Each number is 200 + 30 x the weight over its row's rms, rounded and kept within 0 to 999. Layers, rows and columns count from 0. The size before them is the row's rms in percent of the matrix's.

# layer 2 MLP gate, 768x320, rms 0.0594, rows 737-767, columns 192-255
097,257,214,212,223,188,219,214,191,197,215,215,220,191,190,205,191,208,186,152,228,245,257,169,225,217,201,149,198,198,187,269,143,159,176,218,213,195,172,186,219,202,148,198,197,174,195,235,173,227,203,172,212,261,180,167,155,202,223,189,220,211,191,194,239
107,241,197,195,192,167,171,202,216,221,195,202,197,208,200,204,251,209,181,139,234,211,272,178,251,148,189,189,134,169,185,228,206,191,262,246,168,152,201,201,161,167,183,207,178,156,194,204,241,190,233,197,239,198,159,193,222,177,242,197,195,218,231,195,233
098,182,226,200,203,260,196,202,184,239,249,188,188,189,251,128,212,233,233,166,252,161,222,206,252,257,196,206,178,244,200,192,161,154,212,216,218,195,214,211,220,215,190,204,195,213,213,168,211,185,217,202,246,222,211,253,148,230,222,188,248,170,276,217,184
102,228,167,154,195,204,209,192,167,195,148,207,214,198,189,230,244,217,237,202,167,190,166,199,187,263,176,189,190,211,183,184,217,208,215,240,231,206,191,239,189,166,196,199,256,153,168,197,207,199,202,172,175,252,216,178,218,167,224,166,246,160,184,190,217
105,198,194,232,194,209,173,170,174,166,231,214,235,252,242,243,222,203,181,201,164,199,182,201,208,190,216,155,167,217,171,195,183,229,223,157,175,249,219,191,226,219,164,172,200,156,230,163,191,180,201,184,147,191,249,249,239,151,187,247,190,195,180,204,201
101,162,165,215,219,181,202,229,253,165,195,181,231,201,228,171,198,173,222,229,223,194,214,263,217,201,231,213,214,270,186,206,228,206,214,209,222,186,251,295,244,209,162,240,142,196,189,181,222,211,173,224,195,202,247,218,163,205,128,181,206,169,239,173,183
090,225,179,196,187,234,146,251,189,209,211,221,215,193,202,243,154,176,194,203,190,215,125,190,194,149,170,235,165,195,183,213,197,184,166,188,212,210,200,275,211,196,230,144,187,198,205,223,160,272,187,199,220,193,203,175,184,136,195,232,192,182,214,189,178
103,185,205,167,190,169,213,179,195,140,245,244,167,227,171,242,189,144,204,188,183,227,241,242,179,193,225,212,242,186,188,245,214,218,173,215,202,226,278,213,218,233,239,179,236,206,279,217,185,191,156,194,237,216,195,153,213,169,213,208,198,248,189,223,184
100,153,186,184,223,203,229,194,218,162,169,161,199,190,188,209,247,205,188,202,213,179,199,153,236,210,224,251,193,159,185,238,162,196,198,230,206,180,227,200,218,204,221,214,239,149,220,180,200,209,248,190,180,145,233,208,192,141,189,196,177,168,227,200,192
095,222,170,200,184,191,218,179,169,206,175,182,170,178,228,185,267,170,199,173,221,175,228,220,226,229,187,258,225,167,199,213,190,221,208,208,226,220,238,213,163,197,201,212,165,266,155,174,201,168,231,233,186,200,239,159,246,247,251,192,225,244,203,171,196
090,215,215,232,219,165,261,156,233,197,162,179,183,195,156,126,239,159,236,192,216,216,187,185,177,175,228,157,197,193,141,182,238,215,195,213,184,259,238,272,195,152,182,178,227,161,156,209,174,186,202,235,185,141,230,210,220,195,159,241,235,218,184,201,175
103,165,187,220,234,214,125,216,203,215,178,212,213,244,256,171,199,224,210,149,167,231,201,185,181,218,242,240,223,210,206,205,173,140,200,217,187,223,204,192,216,235,212,139,186,216,201,188,246,214,203,202,211,227,228,223,173,174,219,184,187,226,187,238,214
095,180,260,231,171,193,185,191,235,214,204,173,202,218,199,238,226,165,191,248,169,209,184,244,218,192,175,207,166,205,224,227,208,218,131,240,201,188,234,204,166,209,263,183,217,161,165,210,177,208,141,183,185,208,211,230,222,229,211,172,180,188,155,165,212
105,170,222,195,160,203,210,236,244,168,219,140,203,198,197,210,167,205,173,195,172,192,193,211,195,176,158,203,225,172,206,225,229,169,218,200,217,181,203,261,204,216,197,163,185,199,167,200,198,229,161,184,189,236,245,215,228,167,212,143,288,184,197,105,203
103,213,215,158,228,185,199,142,190,206,177,160,269,220,199,224,217,154,175,176,230,226,167,194,236,198,187,190,248,108,190,209,157,203,227,204,207,176,209,199,126,178,201,189,211,242,212,188,184,183,212,232,194,217,195,180,200,212,216,234,193,188,220,261,191
101,195,163,233,213,187,270,191,219,172,169,177,172,218,243,163,216,169,209,202,252,194,219,199,210,222,213,228,154,160,204,188,214,145,203,210,170,163,245,191,200,201,213,253,206,210,230,165,187,186,162,157,267,204,165,158,219,169,160,205,227,207,176,285,239
100,220,265,208,196,239,202,225,179,154,154,211,214,210,238,188,158,217,142,199,157,202,188,204,196,221,182,183,171,177,181,179,186,186,201,159,221,179,216,197,191,249,239,191,246,188,134,149,163,200,214,183,238,156,229,164,211,207,175,223,188,144,200,228,129
108,204,198,219,253,234,160,222,158,200,138,198,194,181,208,198,204,227,198,123,260,197,224,229,223,148,206,212,243,195,159,221,206,207,163,225,184,196,168,205,214,208,258,209,170,169,203,243,252,235,224,200,215,184,206,216,190,237,167,184,155,170,155,167,211
098,248,188,250,177,203,225,189,180,203,207,206,180,204,210,208,236,220,176,182,196,175,150,187,214,211,161,176,178,185,179,178,204,203,186,231,275,229,181,183,151,219,236,219,219,220,159,219,178,170,205,212,198,220,194,157,220,225,188,208,171,246,210,215,205
110,185,198,204,190,204,174,225,210,216,202,244,184,226,181,179,201,199,273,177,188,227,184,226,198,184,182,213,219,193,222,193,170,198,239,188,257,211,238,207,148,146,202,223,186,210,132,250,284,264,197,174,195,173,234,199,182,209,217,209,252,169,241,154,179
099,203,208,224,173,213,206,209,189,181,200,218,202,236,153,186,167,128,127,229,154,239,173,195,229,200,211,191,246,190,235,149,196,251,203,233,223,127,151,193,221,163,163,249,139,175,217,163,229,167,206,176,215,216,171,197,244,172,203,258,215,173,192,202,280
100,177,196,202,192,194,192,153,244,221,186,184,184,159,196,192,176,135,168,180,233,191,220,214,224,200,236,164,156,197,208,192,214,171,213,148,132,220,221,239,209,208,177,189,193,209,191,220,278,203,216,199,172,179,159,202,233,210,132,159,174,217,181,183,187
097,169,225,184,175,186,202,201,200,243,205,171,219,168,240,191,151,230,211,199,214,199,221,204,186,163,179,167,266,212,188,217,194,235,167,267,215,200,263,208,174,199,188,181,175,238,215,214,189,198,199,220,210,224,230,172,254,175,173,114,238,247,181,156,148
097,178,218,222,241,160,233,231,226,209,182,175,202,196,220,220,219,231,188,169,184,220,176,164,187,165,195,206,169,195,181,178,186,193,210,194,220,209,226,195,188,235,195,165,183,198,178,149,239,199,233,206,200,218,144,195,211,229,244,200,221,152,252,196,185
102,199,176,241,176,256,178,204,180,209,202,229,179,161,260,245,159,210,195,177,184,223,141,170,185,175,265,246,145,189,216,232,275,194,171,247,218,280,246,198,244,195,190,209,193,178,162,198,198,177,250,216,235,210,241,245,179,169,215,158,165,195,220,214,175
100,212,190,238,174,225,199,214,196,187,182,182,177,228,208,227,231,197,234,179,179,249,252,223,247,187,209,166,210,194,204,190,127,189,162,187,220,211,275,255,183,169,264,201,133,229,164,204,222,206,189,234,230,206,271,227,198,212,217,153,193,146,207,187,211
102,158,205,161,174,283,233,193,222,183,206,198,202,255,249,216,210,221,184,171,237,209,162,188,186,195,242,160,187,225,162,236,197,239,219,186,147,125,187,181,191,267,186,184,180,235,190,189,209,260,196,199,196,202,244,242,219,179,239,148,193,175,197,168,147
096,225,233,196,172,199,203,176,181,169,181,215,210,154,207,250,180,204,198,229,250,241,249,167,241,171,181,214,233,188,235,231,244,195,133,165,281,220,237,175,201,219,171,161,188,192,219,238,220,234,248,253,246,220,174,161,223,221,195,213,185,140,194,188,213
101,183,220,162,237,168,209,187,247,242,235,193,176,210,242,199,189,160,206,176,220,221,186,217,206,194,142,173,170,192,187,191,234,207,178,170,224,185,159,193,181,205,174,179,241,223,157,174,211,206,194,229,192,201,186,216,234,195,197,173,180,177,205,191,189
095,115,182,240,181,250,188,227,240,189,196,187,233,216,211,188,209,243,166,189,222,191,157,220,210,169,209,228,203,205,203,159,205,204,165,175,167,165,269,208,144,206,184,209,216,161,182,245,231,244,305,202,245,190,171,199,240,180,227,267,230,151,206,169,238
108,168,219,208,167,191,195,210,195,162,309,255,214,177,163,165,222,208,170,190,200,159,277,209,201,206,180,207,172,182,157,198,174,195,235,205,166,169,232,213,219,223,210,179,165,147,217,227,176,194,205,175,224,188,172,215,196,182,179,222,203,235,173,255,204